Part of a small language model's weights.
Size: width 640, 5 heads of 128, MLP 2560 squared ReLU, vocabulary 17192, 108M parameters.
Each number is 50 + 10 x the weight over its row's rms, rounded and kept within 0 to 99. Layers, rows and columns count from 0. The size before them is the row's rms in percent of the matrix's.

# layer 4 MLP down (transposed), 2560x640, rms 0.0369, rows 234-277, columns 320-399
093:52 51 44 40 49 56 39 55 51 57 42 49 44 62 30 56 45 53 42 61 29 52 47 50 64 42 51 60 53 64 39 59 45 62 58 31 33 50 47 39 63 65 64 38 48 61 45 59 48 36 74 35 55 47 41 18 34 43 48 51 59 49 46 58 57 53 69 62 39 34 51 44 48 57 46 54 43 43 48 55
099:60 53 45 58 42 54 51 60 42 35 68 47 44 69 42 70 47 58 59 52 42 57 36 59 62 51 42 62 55 58 40 70 47 72 47 51 44 65 65 37 44 72 46 57 39 49 38 57 30 32 36 47 46 48 52 52 39 52 56 52 51 31 62 66 39 61 54 53 50 59 47 43 55 56 57 57 48 62 54 41
097:54 41 51 63 46 36 44 51 63 52 57 57 57 35 62 51 33 57 65 50 68 39 64 26 55 48 50 41 56 63 61 70 31 74 67 68 54 43 47 48 54 56 41 51 51 27 32 55 60 62 49 72 55 54 57 55 49 39 56 41 71 40 39 53 61 49 45 60 36 53 50 44 52 41 51 56 52 64 50 63
103:57 51 63 44 29 42 53 45 39 67 32 40 45 42 61 31 54 40 65 77 53 53 38 60 32 63 59 50 37 36 62 72 48 41 65 43 34 49 45 56 64 35 53 68 53 55 62 57 56 59 35 47 57 61 58 51 63 25 40 38 49 50 59 46 53 38 53 47 54 46 57 51 54 53 48 48 44 42 47 58
102:59 68 46 27 39 53 51 31 57 40 38 44 47 69 47 55 38 55 31 66 58 49 46 44 47 61 42 43 41 40 57 48 64 58 46 62 51 49 75 47 61 53 42 75 35 65 56 55 45 66 50 36 36 59 54 52 67 44 65 46 55 51 61 43 36 39 57 58 47 58 42 52 52 46 41 49 70 64 39 57
112:67 42 49 56 53 45 48 29 54 47 48 53 34 40 33 65 42 66 54 44 47 33 55 43 47 59 56 51 55 32 41 49 50 40 49 52 64 31 47 46 46 47 48 68 46 23 49 52 58 43 49 43 51 42 47 59 46 48 54 54 35 54 50 49 66 40 53 46 34 44 54 51 39 41 53 32 39 48 42 71
099:47 51 57 57 38 73 47 51 50 63 37 46 69 43 56 60 64 46 52 48 54 47 54 52 53 46 47 54 55 46 64 40 70 45 73 66 47 49 39 54 55 45 62 50 59 50 60 46 61 63 67 62 53 45 52 58 57 47 51 48 41 38 46 44 58 46 54 41 45 58 76 41 66 63 53 42 37 57 43 35
099:62 50 34 54 50 52 49 57 35 58 51 63 47 58 50 42 45 38 49 34 46 40 43 55 48 60 52 54 51 52 62 68 41 50 61 40 42 44 33 39 45 38 64 58 46 54 40 43 56 24 50 47 42 65 45 48 27 60 59 40 50 51 67 57 44 51 35 24 59 58 49 41 25 57 46 45 49 70 60 37
100:47 44 63 37 36 39 47 56 62 55 52 61 44 39 44 57 51 60 49 53 49 47 49 38 43 40 44 48 42 67 40 37 65 52 45 70 50 54 65 67 48 61 35 59 52 64 66 56 66 46 54 49 52 48 53 36 42 38 44 39 55 40 49 49 24 36 51 42 26 43 57 48 42 23 58 61 46 43 49 56
100:59 58 54 45 64 49 46 55 41 53 57 55 56 53 27 63 19 59 51 54 46 55 56 52 59 61 60 61 50 51 59 55 42 33 46 57 52 48 53 43 65 48 59 79 50 46 54 52 69 63 46 60 51 46 50 64 45 44 46 45 50 54 56 46 62 54 57 33 55 47 47 51 52 48 46 30 44 31 48 54
105:74 58 37 30 42 39 51 43 56 59 47 49 51 47 64 42 57 56 57 44 41 42 51 35 58 46 52 52 50 43 70 61 47 38 43 29 60 52 50 42 33 46 44 38 49 38 48 81 44 72 36 41 55 52 60 50 39 51 53 55 51 59 52 55 49 44 34 44 63 49 71 42 38 50 69 55 71 50 39 50
094:44 55 41 53 51 40 43 43 58 51 47 44 27 40 69 48 44 29 43 61 56 44 30 55 32 48 47 62 50 57 57 45 58 55 49 51 53 55 46 74 51 41 40 50 47 40 57 44 40 54 28 52 47 52 57 47 41 53 56 47 55 48 61 55 47 34 57 62 53 68 34 67 52 40 44 55 52 62 66 38
101:50 52 33 57 58 60 64 54 68 56 52 45 58 53 61 52 47 44 49 51 50 38 57 56 40 43 30 50 48 51 64 45 47 52 30 42 56 36 42 47 56 41 42 54 55 56 61 49 44 37 58 54 45 43 55 51 59 43 36 38 58 43 32 57 57 52 40 44 54 33 59 48 45 51 46 49 60 37 48 74
119:64 57 38 57 42 65 61 41 44 36 58 34 61 58 71 43 47 56 59 49 45 55 47 59 53 44 41 55 59 46 50 36 43 73 60 38 53 33 58 53 51 40 65 57 47 27 52 57 49 48 50 49 51 48 61 50 63 33 56 39 41 44 52 48 48 56 46 48 46 50 48 58 53 72 49 47 65 36 55 52
093:62 59 48 39 55 43 50 51 43 63 40 58 60 51 48 42 61 43 62 56 30 29 49 34 57 41 49 47 44 50 52 45 63 66 75 28 54 58 38 38 41 47 58 46 49 34 47 33 45 68 77 53 61 46 57 53 48 65 47 46 38 42 43 43 61 62 43 61 44 40 53 59 46 45 50 51 57 40 54 41
094:44 56 48 56 57 52 57 64 51 77 58 39 87 46 50 50 61 47 46 47 48 35 52 44 41 39 38 45 48 64 44 40 52 49 52 43 29 52 55 36 53 52 48 58 42 77 54 64 51 50 42 37 37 40 63 47 54 65 61 59 58 37 43 75 52 38 66 50 50 48 61 51 68 59 51 40 36 41 61 54
113:57 51 76 51 43 55 47 43 53 45 44 56 41 46 43 54 41 52 26 54 48 45 54 59 66 59 67 50 66 62 45 45 52 34 66 44 40 65 54 54 54 40 54 64 34 28 63 34 58 62 40 59 36 60 49 40 48 45 50 52 63 35 61 51 51 52 38 56 65 48 46 50 52 34 55 80 45 58 67 70
105:63 42 32 56 45 56 60 69 69 61 39 51 40 54 48 44 44 49 34 49 33 62 62 58 41 66 49 55 65 58 61 61 44 49 57 62 54 55 41 45 69 43 49 35 26 40 38 45 60 67 54 43 64 49 64 53 54 42 39 44 43 61 59 48 50 38 35 36 55 49 54 43 45 45 54 49 60 52 54 52
085:57 54 48 51 60 46 62 45 43 53 49 45 48 43 53 42 22 54 49 53 49 34 34 55 47 62 44 39 48 51 46 52 48 64 55 48 37 46 67 31 53 58 60 57 37 34 42 45 55 37 44 42 55 53 29 48 52 42 61 36 60 52 70 41 54 46 51 91 49 36 61 55 87 61 65 53 58 39 52 49
083:65 45 53 46 43 41 31 50 54 66 55 73 44 36 57 62 42 41 58 33 63 56 66 51 22 46 70 43 62 48 45 43 47 53 37 42 60 57 34 52 39 44 43 44 50 51 49 32 43 48 61 36 64 52 42 50 35 37 52 66 57 59 66 64 49 54 63 65 29 43 64 49 20 47 47 48 44 68 59 42
102:49 42 62 50 49 64 44 30 56 64 49 56 52 41 26 61 53 45 56 39 44 48 40 69 58 35 47 37 26 76 44 53 57 49 30 36 59 45 44 58 51 43 50 56 46 54 49 59 44 46 46 39 50 43 54 51 52 50 47 41 36 38 16 47 38 49 47 50 29 46 40 47 53 40 56 51 23 45 49 53
096:50 55 44 36 63 75 67 62 44 44 54 36 39 58 54 33 56 36 69 49 45 52 51 46 49 59 52 68 39 50 48 56 53 56 45 39 58 52 50 43 64 66 65 50 51 57 55 46 52 38 48 63 48 52 66 72 61 44 58 36 42 59 73 60 54 47 46 35 55 39 42 44 41 52 44 38 56 64 44 56
103:61 39 53 47 58 44 50 47 37 49 65 52 68 53 68 58 35 67 46 64 52 58 45 42 41 67 58 64 49 49 68 54 56 41 71 50 60 57 52 66 36 63 39 41 52 29 59 47 60 53 42 48 50 57 45 55 43 47 64 53 57 50 58 38 52 33 58 53 56 61 55 48 47 51 43 44 46 67 59 46
096:40 75 51 60 63 49 52 40 50 47 68 54 56 54 53 46 46 31 63 43 42 63 46 50 65 70 57 61 51 43 48 69 69 57 52 48 38 46 37 41 51 42 58 56 57 56 42 43 48 65 51 55 51 47 52 61 55 52 58 39 42 45 38 51 34 48 52 50 43 58 38 45 56 40 64 29 41 42 44 44
103:51 60 46 59 54 56 56 35 49 49 43 43 50 56 34 42 61 54 54 41 47 55 60 56 57 66 48 49 38 68 46 57 42 46 52 32 56 56 55 45 50 55 49 52 63 54 53 39 50 43 42 38 59 53 77 60 44 64 53 42 53 43 63 57 30 50 39 53 57 53 49 35 41 64 66 48 37 49 70 58
088:47 58 48 45 63 48 54 63 61 48 47 59 49 50 38 47 41 55 38 39 53 37 49 49 59 44 47 33 69 36 29 62 75 46 54 57 34 57 46 48 39 41 63 52 47 50 39 32 35 65 48 64 58 40 56 53 50 29 56 68 65 52 53 51 41 45 51 41 52 47 44 43 56 68 36 53 46 60 52 42
105:46 53 50 38 68 46 62 50 38 50 44 45 62 40 47 56 48 77 43 35 51 65 46 68 59 41 47 47 51 48 48 39 45 52 35 53 55 30 50 37 47 42 48 54 34 60 58 62 71 43 48 42 50 38 59 45 65 48 67 63 38 54 50 59 39 56 29 61 57 44 68 42 72 47 44 46 59 51 81 33
097:42 52 64 41 47 59 52 51 40 53 33 45 37 59 51 42 48 43 51 27 52 63 47 48 54 46 40 55 49 62 51 42 60 52 56 44 47 69 52 39 42 40 49 49 45 54 56 34 48 52 48 41 51 52 58 59 70 53 55 54 35 56 71 61 50 46 61 66 55 46 41 31 50 41 35 49 55 51 43 49
087:60 50 55 51 59 51 62 56 54 54 59 44 61 50 39 59 59 40 58 32 49 52 55 61 37 46 44 49 44 41 53 57 43 37 65 40 55 46 45 58 65 57 55 49 55 52 37 51 55 63 38 58 52 40 46 54 48 49 43 35 49 38 32 53 30 39 48 55 54 42 39 45 49 38 58 46 48 40 31 68
088:37 59 46 44 58 43 40 40 46 57 39 54 57 43 59 53 61 45 51 59 46 42 38 51 51 58 56 43 30 39 56 62 42 52 73 70 40 45 34 53 46 52 53 43 45 59 63 57 51 61 61 41 43 26 58 36 49 48 38 42 61 65 34 37 77 68 71 68 56 48 34 41 56 59 54 52 44 44 50 32
102:40 32 68 78 37 37 65 55 65 40 58 67 50 63 54 34 48 52 51 59 41 62 34 49 61 55 55 56 53 33 43 51 56 33 58 41 47 54 69 54 57 51 65 51 48 51 55 44 43 44 36 43 49 44 50 52 38 48 46 53 49 42 67 44 45 42 66 50 41 38 73 45 44 33 43 42 41 49 58 36
109:45 61 34 52 42 65 52 56 55 32 51 33 49 51 50 38 73 59 32 41 43 43 49 42 40 56 50 52 33 70 51 66 52 66 57 37 60 71 44 39 50 53 33 53 54 38 44 54 51 48 46 40 38 50 54 66 56 40 38 42 62 58 50 43 59 43 39 50 47 45 43 58 32 64 58 41 64 58 35 44
109:50 44 41 43 37 68 33 26 41 52 46 67 46 46 78 63 43 50 64 63 52 65 48 39 47 40 57 52 45 58 44 67 35 52 60 55 36 42 42 61 52 43 30 50 40 64 60 58 53 53 55 42 60 64 51 38 60 47 69 43 38 40 39 37 40 40 61 45 60 44 45 45 37 46 44 53 53 39 66 54
105:56 55 58 50 56 39 53 47 54 49 64 35 76 51 59 50 48 48 42 53 34 57 48 50 52 47 52 54 55 39 63 46 37 65 48 67 51 61 49 60 52 67 61 50 32 44 36 35 62 55 44 51 41 64 52 49 47 58 45 67 59 50 65 48 28 54 43 55 47 50 58 64 62 33 49 54 28 42 47 55
106:58 48 60 48 58 62 45 34 39 39 56 44 57 46 49 36 65 52 46 58 43 68 51 57 57 59 54 50 42 51 35 52 61 38 52 44 52 46 61 62 54 49 63 49 36 44 45 46 65 45 56 45 51 42 42 47 55 51 31 57 57 49 47 46 38 59 48 53 37 66 55 44 45 52 51 56 73 47 57 51
103:69 48 55 53 32 31 47 64 64 63 56 34 37 52 65 31 54 43 43 59 49 42 39 57 47 51 35 57 56 46 38 31 53 37 68 41 63 59 55 47 56 39 56 53 52 41 40 44 46 62 54 47 56 48 45 51 49 42 43 56 34 46 62 60 72 47 38 50 48 54 55 58 25 50 68 48 57 40 61 50
097:51 42 35 40 55 49 43 64 47 51 49 50 45 46 53 46 43 66 59 66 58 52 38 32 33 36 61 33 54 53 61 35 45 44 48 50 54 67 32 39 43 44 23 37 50 35 52 37 53 52 39 47 40 47 50 61 49 46 38 39 52 55 66 60 50 52 59 49 45 63 52 60 55 33 59 37 74 54 51 40
104:52 51 68 62 45 47 54 46 49 59 34 46 64 47 38 72 56 66 59 58 55 47 56 62 38 62 49 72 35 62 38 61 70 45 51 45 40 54 54 58 48 38 46 49 39 54 62 51 66 77 57 33 41 65 40 67 45 44 39 48 48 52 42 37 52 61 30 40 54 60 43 67 37 69 70 46 42 63 48 52
105:46 51 57 52 59 44 30 55 54 52 63 74 57 48 52 36 49 39 57 46 47 39 57 51 45 47 52 56 47 54 29 54 62 41 59 49 48 54 46 42 54 25 33 24 64 39 33 34 31 55 37 52 55 58 34 44 64 34 63 56 24 62 37 43 54 59 54 44 53 44 61 43 58 49 64 56 45 54 61 44
095:48 50 46 55 39 46 48 46 45 47 68 53 59 63 56 46 49 73 55 50 67 29 42 64 34 59 47 52 54 52 47 46 57 40 34 44 58 61 54 66 48 45 46 37 50 62 33 45 60 42 48 60 56 53 47 56 70 55 41 48 54 59 36 70 36 52 38 68 46 37 37 38 46 40 40 38 40 43 42 60
095:41 41 57 48 59 36 50 40 37 60 33 33 51 42 57 49 64 56 36 64 47 54 47 44 58 46 37 32 47 52 57 60 44 44 43 55 51 48 49 68 63 45 36 37 41 36 54 37 52 50 53 50 59 53 31 72 40 51 59 51 37 54 37 43 50 50 35 49 43 56 53 37 55 63 71 36 48 40 59 18
106:75 61 54 46 45 48 61 48 42 39 37 45 33 53 55 46 38 51 47 56 52 48 49 56 49 40 69 47 51 60 60 47 56 55 43 55 49 61 61 49 54 50 47 33 44 53 28 38 72 44 55 66 47 49 38 61 75 39 50 37 46 53 42 64 54 39 51 47 49 63 43 47 57 60 68 31 39 45 47 34
095:47 51 51 54 44 49 54 45 43 35 53 45 62 49 49 46 47 59 48 50 51 52 68 34 54 57 38 54 62 46 58 58 46 53 57 56 57 48 63 46 52 62 54 45 52 43 43 70 52 42 49 50 57 55 65 51 58 31 42 20 42 61 53 39 61 48 72 52 55 43 48 56 35 31 71 45 39 38 43 55
099:49 46 54 58 38 63 51 56 51 48 56 43 62 53 63 34 65 60 41 49 42 60 30 48 63 46 39 38 50 59 29 47 39 42 35 47 37 63 39 51 42 61 42 48 61 55 41 54 48 51 44 67 46 61 50 56 44 51 52 50 46 42 63 40 58 53 41 40 43 54 54 33 28 34 57 40 36 53 58 44
# layer 4 MLP up, 2560x640, rms 0.0418, rows 235-278, columns 320-399
098:50 54 51 49 46 53 58 49 46 49 30 40 53 59 43 49 77 39 43 46 47 47 50 56 37 39 48 57 39 55 50 56 40 55 64 64 49 55 34 55 52 52 41 50 38 57 44 44 47 29 52 43 51 43 47 46 53 71 71 56 51 50 36 40 27 58 58 50 66 47 46 63 55 43 50 74 52 69 55 50
098:53 45 47 47 33 49 46 46 37 55 34 52 47 62 61 58 51 47 56 53 75 58 40 45 60 44 30 62 52 45 45 69 60 43 29 37 56 40 52 68 41 49 28 41 43 37 34 56 45 48 57 43 47 55 44 46 67 43 37 26 54 60 36 46 47 48 53 42 65 50 44 49 67 52 39 47 47 47 49 39
100:45 48 37 52 49 31 48 54 46 34 56 46 43 50 44 48 52 52 61 51 75 47 44 69 46 53 54 67 57 53 41 50 54 67 43 47 49 53 72 54 51 54 52 45 50 54 49 44 76 36 55 43 60 41 29 59 48 52 50 49 64 66 59 52 56 61 36 39 56 63 54 47 57 28 48 61 53 36 48 37
103:41 51 56 52 39 59 64 41 44 48 41 42 41 55 65 56 62 54 64 58 60 35 54 65 47 48 32 52 53 56 44 34 74 49 26 41 62 60 43 53 50 62 49 72 50 50 40 75 46 53 48 49 50 36 37 56 41 45 47 47 52 59 51 45 37 37 45 51 50 22 65 47 55 39 56 59 60 55 40 43
114:56 51 56 36 29 53 29 64 55 41 73 61 46 53 46 71 58 45 60 54 41 41 58 59 43 34 39 52 55 65 57 46 51 43 45 56 65 59 51 49 35 55 47 66 32 43 44 51 52 51 47 43 45 53 67 52 52 63 35 44 53 52 46 65 61 45 40 33 58 57 43 50 55 47 57 55 49 42 38 41
098:52 43 49 48 50 49 33 48 68 40 47 49 54 61 47 63 54 50 36 46 45 48 42 44 63 49 40 63 54 59 38 54 33 54 48 48 44 50 52 67 48 60 34 37 57 61 43 57 49 46 55 40 44 52 42 56 44 54 32 40 64 50 48 46 50 52 50 50 33 52 52 61 63 50 21 56 48 30 54 62
097:56 56 46 51 64 27 60 58 46 57 46 36 53 53 52 52 48 39 34 48 71 61 63 69 44 53 49 43 32 53 65 62 62 54 42 50 69 36 41 51 37 51 46 37 60 57 37 42 71 50 46 44 58 39 51 51 41 70 59 65 55 49 56 41 49 60 48 48 55 39 33 47 46 37 58 51 48 46 50 52
102:45 34 50 32 56 32 47 50 44 56 58 67 49 46 65 51 58 32 54 61 35 38 56 45 62 44 55 43 44 53 52 53 43 49 45 39 54 52 53 55 54 62 55 48 47 51 58 36 45 19 49 40 56 36 53 43 54 53 49 59 46 63 40 59 50 54 54 72 46 59 45 58 36 45 50 70 47 40 41 67
097:51 44 55 56 58 55 49 40 53 51 64 51 38 59 48 41 62 43 61 67 52 49 39 53 47 55 55 46 63 45 26 53 52 58 45 56 49 46 49 44 24 39 40 50 43 24 54 46 48 42 53 59 50 59 66 37 40 52 40 48 57 54 49 44 60 26 58 52 54 43 58 56 55 52 39 43 61 53 55 42
104:60 57 39 59 51 34 55 35 37 51 46 34 42 40 58 60 60 58 43 62 80 46 74 57 43 37 57 57 28 55 66 64 43 23 69 44 41 37 52 62 35 36 53 50 48 55 59 28 48 50 52 39 36 53 53 34 31 57 52 57 51 52 48 58 75 41 52 76 56 65 45 55 65 59 41 42 53 55 43 50
092:50 42 54 41 64 42 37 42 43 46 57 67 53 54 48 56 66 45 72 45 51 44 47 43 42 38 43 45 38 60 28 63 42 59 74 46 62 48 45 57 58 63 58 57 60 58 36 56 36 61 67 45 69 56 39 44 52 56 47 53 31 51 43 50 58 55 43 55 52 37 56 56 53 37 57 58 51 42 44 34
102:49 53 65 49 59 40 53 42 42 47 63 57 52 54 30 41 47 58 60 40 59 46 56 35 48 46 60 74 74 53 42 49 74 44 45 65 42 48 64 49 49 64 52 53 62 60 54 61 34 40 41 57 61 49 64 39 53 58 46 51 63 65 69 61 52 63 45 49 54 32 35 50 41 36 52 56 63 39 42 64
123:37 54 40 52 60 17 45 49 34 42 55 33 59 52 53 42 51 46 44 50 58 53 52 60 56 33 36 76 47 41 31 50 69 56 51 47 65 49 44 45 30 63 45 46 58 42 27 53 46 58 58 46 60 55 56 48 50 51 37 44 48 48 48 44 59 61 50 56 49 31 40 36 48 48 46 34 38 58 43 49
090:37 57 58 59 45 60 45 44 42 50 49 57 40 59 58 56 60 52 50 45 68 63 29 41 76 32 59 51 52 38 39 65 49 56 68 72 45 55 38 41 48 59 68 46 33 59 67 47 48 46 70 40 52 55 52 58 43 62 50 55 69 53 59 64 62 47 42 35 53 36 48 50 55 68 51 52 54 36 58 39
093:27 44 49 31 40 47 42 50 57 43 64 55 55 61 51 73 68 42 39 51 56 48 57 42 41 41 40 45 53 37 41 43 38 52 45 55 68 45 44 67 51 67 59 50 57 50 34 36 62 57 38 40 48 49 61 60 35 49 37 54 50 63 53 48 55 49 61 45 57 54 52 42 72 64 55 57 61 43 42 56
115:25 53 53 49 56 47 44 45 39 33 55 33 39 55 52 37 48 62 72 60 48 60 50 64 61 68 49 60 52 38 49 47 58 43 35 32 38 46 47 43 54 86 62 42 45 48 57 64 42 58 40 36 27 54 39 54 56 49 35 53 48 62 47 50 60 63 55 61 57 45 50 46 55 60 49 36 43 59 57 56
102:60 53 49 76 32 46 36 37 49 36 36 56 28 47 47 44 32 48 56 53 61 49 40 54 61 43 51 54 48 52 64 48 48 59 50 56 45 51 57 39 43 59 33 37 68 58 56 36 41 57 32 44 40 30 58 49 49 62 70 73 35 45 56 45 57 45 55 48 54 53 57 67 61 59 58 44 42 48 58 66
088:27 62 50 34 60 45 52 52 56 39 56 56 61 68 48 53 21 53 66 47 39 63 60 53 52 40 52 47 64 52 65 47 60 46 21 52 34 51 47 42 51 43 51 37 44 40 36 47 33 61 50 48 47 42 43 40 57 58 43 33 73 45 47 49 50 71 71 36 57 40 56 58 50 46 39 57 48 34 55 41
088:41 55 44 48 60 43 59 42 40 49 47 44 54 63 49 35 67 48 55 66 41 28 50 39 41 58 43 54 46 61 58 53 44 63 42 67 46 55 67 33 54 51 47 71 52 54 33 61 30 55 47 41 29 62 59 31 64 55 44 44 49 50 36 17 45 37 54 46 71 56 55 58 52 37 43 35 46 42 41 45
100:45 49 59 35 59 34 35 58 53 65 63 75 51 51 55 48 61 43 60 59 51 41 48 37 30 38 22 41 52 40 50 78 61 52 45 68 62 26 61 60 50 52 37 52 46 59 45 65 44 36 70 54 36 57 36 68 45 54 46 33 54 52 35 52 77 31 61 45 50 33 55 48 48 46 47 59 50 50 43 38
099:39 46 51 29 73 47 48 51 45 56 59 55 38 50 56 47 45 50 46 65 35 27 47 42 45 58 43 48 47 47 46 41 60 50 45 53 58 53 49 35 55 62 32 53 39 57 54 50 35 71 54 37 46 48 56 55 46 67 57 38 25 45 33 52 48 49 59 56 46 39 60 65 50 45 44 58 54 28 37 49
099:53 45 52 47 51 45 58 47 44 51 45 51 41 46 56 68 35 32 51 45 63 24 36 50 49 53 33 58 51 50 49 46 41 46 43 38 44 39 41 34 63 47 44 44 49 68 32 29 65 41 47 41 57 74 62 58 52 51 43 55 48 42 63 48 66 58 60 43 52 29 42 57 42 43 46 44 53 55 50 56
096:46 52 28 66 57 51 64 44 54 60 45 37 42 58 63 66 37 42 51 31 46 38 63 39 39 43 51 56 63 49 50 45 60 57 58 51 56 44 46 72 34 58 49 53 54 49 62 56 64 47 54 41 57 36 52 57 40 65 47 67 42 51 46 55 48 65 43 38 65 45 41 58 53 49 50 52 45 59 42 51
111:45 61 57 45 39 43 37 44 39 55 43 52 48 52 63 34 45 66 59 33 41 65 46 55 55 49 50 66 53 38 66 42 46 53 48 45 70 39 56 50 29 48 52 56 39 48 61 51 36 39 72 56 61 59 55 72 69 63 62 53 62 83 47 56 44 57 34 52 48 57 25 61 46 47 47 33 63 49 60 43
089:68 47 46 48 56 49 40 46 49 54 47 49 47 44 36 73 57 50 42 49 61 53 25 38 51 49 49 56 50 32 49 57 54 48 51 55 55 37 30 46 44 45 52 50 49 37 43 52 51 47 49 36 56 58 37 37 49 48 36 38 59 45 46 50 42 61 46 58 48 60 60 60 50 35 56 53 63 50 42 34
106:27 43 46 41 48 51 49 43 58 66 34 51 60 60 63 50 45 49 57 56 44 41 45 42 45 65 47 45 49 71 57 35 52 49 43 36 51 53 40 62 43 52 37 34 63 49 35 50 45 62 69 52 36 50 44 56 37 67 55 77 67 51 51 56 46 51 52 67 61 48 58 59 51 51 26 26 46 50 39 41
097:53 57 38 70 60 56 56 40 56 52 50 44 32 39 51 43 49 67 42 58 62 67 70 54 77 24 38 43 58 38 57 52 56 57 53 55 49 40 39 40 32 49 56 54 62 50 52 49 30 47 72 45 37 41 57 36 67 62 38 69 54 53 49 44 56 50 39 57 52 55 51 62 37 59 42 31 50 43 52 63
090:43 27 33 59 47 42 46 53 45 57 48 43 40 51 54 60 51 68 49 57 66 56 49 43 43 75 48 50 47 52 42 35 62 50 46 45 66 48 56 40 46 54 44 44 55 45 50 28 49 36 51 40 53 57 33 50 53 53 41 50 62 48 57 33 62 30 70 53 60 59 51 54 39 72 49 53 69 58 37 59
094:43 27 50 54 49 69 42 52 53 58 56 50 52 42 50 56 36 58 54 50 62 53 68 51 34 45 26 51 69 30 68 48 52 62 27 45 48 45 67 44 47 51 49 54 62 48 39 37 57 42 39 58 24 65 52 42 39 46 52 48 33 46 62 65 39 46 56 33 48 50 41 52 51 53 35 61 50 59 61 46
095:57 47 52 51 58 40 50 46 54 60 53 39 47 51 51 71 52 37 56 51 43 39 56 38 48 55 42 69 70 57 44 40 55 49 52 44 46 49 53 60 48 46 68 62 62 44 56 46 35 52 38 24 68 45 45 47 61 53 61 56 30 60 43 64 40 64 63 57 56 37 38 54 53 50 56 48 47 42 44 52
115:42 41 41 37 53 28 49 59 50 49 64 45 35 68 53 45 72 55 42 48 54 59 57 61 40 50 52 58 43 57 45 45 53 20 49 53 43 52 36 43 38 63 45 41 41 52 56 36 50 49 53 29 48 58 46 44 58 57 36 59 41 58 63 54 52 34 59 50 51 56 47 55 41 57 30 34 66 53 37 40
111:33 35 45 31 51 39 42 53 31 54 76 52 41 33 71 36 47 57 41 47 50 33 57 51 36 43 68 72 63 45 28 52 54 53 56 50 32 40 32 52 52 48 41 51 74 49 65 48 46 35 33 49 32 53 59 39 59 54 39 38 47 62 54 47 52 55 59 58 39 41 41 51 55 58 35 40 47 38 42 57
107:36 48 69 58 55 37 54 33 40 63 49 44 63 49 68 63 36 44 42 50 61 36 60 48 55 63 41 58 45 61 46 57 54 63 55 61 61 55 41 32 50 43 51 45 47 43 54 43 43 42 67 53 43 48 48 55 71 48 35 68 64 44 53 33 40 44 48 62 39 56 58 48 42 70 53 45 48 75 74 57
106:57 64 35 59 34 43 39 53 42 71 58 45 58 53 47 67 44 68 59 73 45 54 32 47 57 51 43 42 38 48 36 39 58 44 46 47 41 42 59 61 48 58 32 47 53 57 30 44 60 46 52 43 59 39 50 56 58 56 61 49 35 39 52 47 68 72 54 39 44 61 56 49 50 55 56 54 62 46 43 29
099:51 49 36 35 60 49 48 44 72 33 47 43 40 46 54 67 55 41 50 49 64 58 59 50 47 44 62 46 62 61 49 76 54 57 45 48 43 58 40 44 38 51 52 71 57 44 55 48 50 47 55 48 53 46 53 53 53 58 70 52 56 58 50 33 47 36 63 57 49 44 50 32 47 52 64 52 57 53 56 48
099:38 30 17 54 54 40 31 36 41 45 63 42 47 60 56 47 58 45 61 45 57 64 73 52 79 53 52 55 54 52 31 47 40 51 76 65 45 37 48 50 55 48 45 38 60 48 63 38 47 48 56 54 50 52 54 50 56 49 67 59 35 48 47 57 56 71 62 55 46 44 40 55 58 57 41 60 61 54 54 54
103:52 62 54 66 59 30 43 48 67 38 76 33 70 41 40 46 54 42 47 33 45 43 52 66 34 42 41 47 54 68 54 56 53 42 37 40 47 60 42 36 49 47 53 48 57 55 40 38 40 65 74 38 36 52 45 58 32 55 38 59 62 58 50 53 59 47 66 36 55 70 35 63 60 50 44 52 65 59 43 54
103:52 38 43 62 48 47 39 55 80 55 51 53 54 41 54 34 36 47 44 56 58 51 53 75 60 64 54 56 72 67 50 31 64 57 54 62 61 43 42 44 49 34 46 53 32 40 33 36 60 51 54 49 43 48 46 57 58 49 42 64 51 56 47 52 53 58 52 46 52 56 47 40 50 45 59 33 48 56 55 48
093:38 52 39 39 52 54 54 31 51 32 49 39 55 58 59 62 67 64 65 49 41 39 40 72 56 47 51 54 38 61 51 36 52 67 58 53 62 38 46 53 54 48 42 55 54 45 39 34 58 55 57 62 36 48 51 45 36 52 41 47 46 48 52 50 52 44 47 42 52 48 64 43 60 48 47 47 40 44 55 49
093:52 51 59 74 51 49 46 64 62 54 58 56 44 51 40 48 29 55 54 39 52 62 56 42 63 42 40 53 62 48 56 45 42 52 41 38 65 57 52 29 46 45 58 45 35 54 46 50 58 45 40 49 52 51 52 48 38 58 37 39 39 46 65 33 35 65 50 43 56 51 34 56 53 39 56 40 53 63 49 60
102:55 30 45 49 56 36 57 54 57 42 52 46 52 63 59 50 53 46 51 53 54 37 44 50 50 58 42 70 44 50 57 49 40 59 38 60 54 55 37 54 33 71 56 46 39 34 55 51 45 55 43 46 43 55 50 48 54 54 68 49 40 52 35 49 60 51 60 38 39 33 52 37 52 52 61 75 55 34 51 51
099:39 43 45 53 63 60 56 66 63 32 38 39 66 52 67 34 35 59 48 46 45 45 55 49 52 54 55 53 42 21 64 57 36 36 60 41 36 43 59 42 43 54 56 52 53 50 59 38 48 45 40 39 63 49 60 42 51 42 44 58 50 53 51 38 40 60 56 65 59 41 36 46 70 55 39 56 56 37 79 45
096:40 37 37 56 57 47 56 57 44 65 38 45 45 60 61 64 47 43 51 45 55 54 38 36 52 43 44 42 38 55 63 55 63 30 57 47 30 67 64 61 57 52 52 69 49 64 42 62 50 43 66 37 51 56 47 50 51 58 63 62 40 48 52 35 62 63 47 57 56 51 48 45 34 39 50 50 48 39 41 45
098:41 43 51 50 51 41 48 27 67 61 67 34 51 61 46 46 37 55 40 56 51 49 49 61 57 60 48 50 41 48 68 48 66 47 57 52 33 29 43 58 43 49 47 42 45 66 61 46 70 41 46 39 61 51 52 39 34 49 37 25 70 44 43 56 54 49 58 59 40 45 50 54 39 55 48 54 61 67 51 59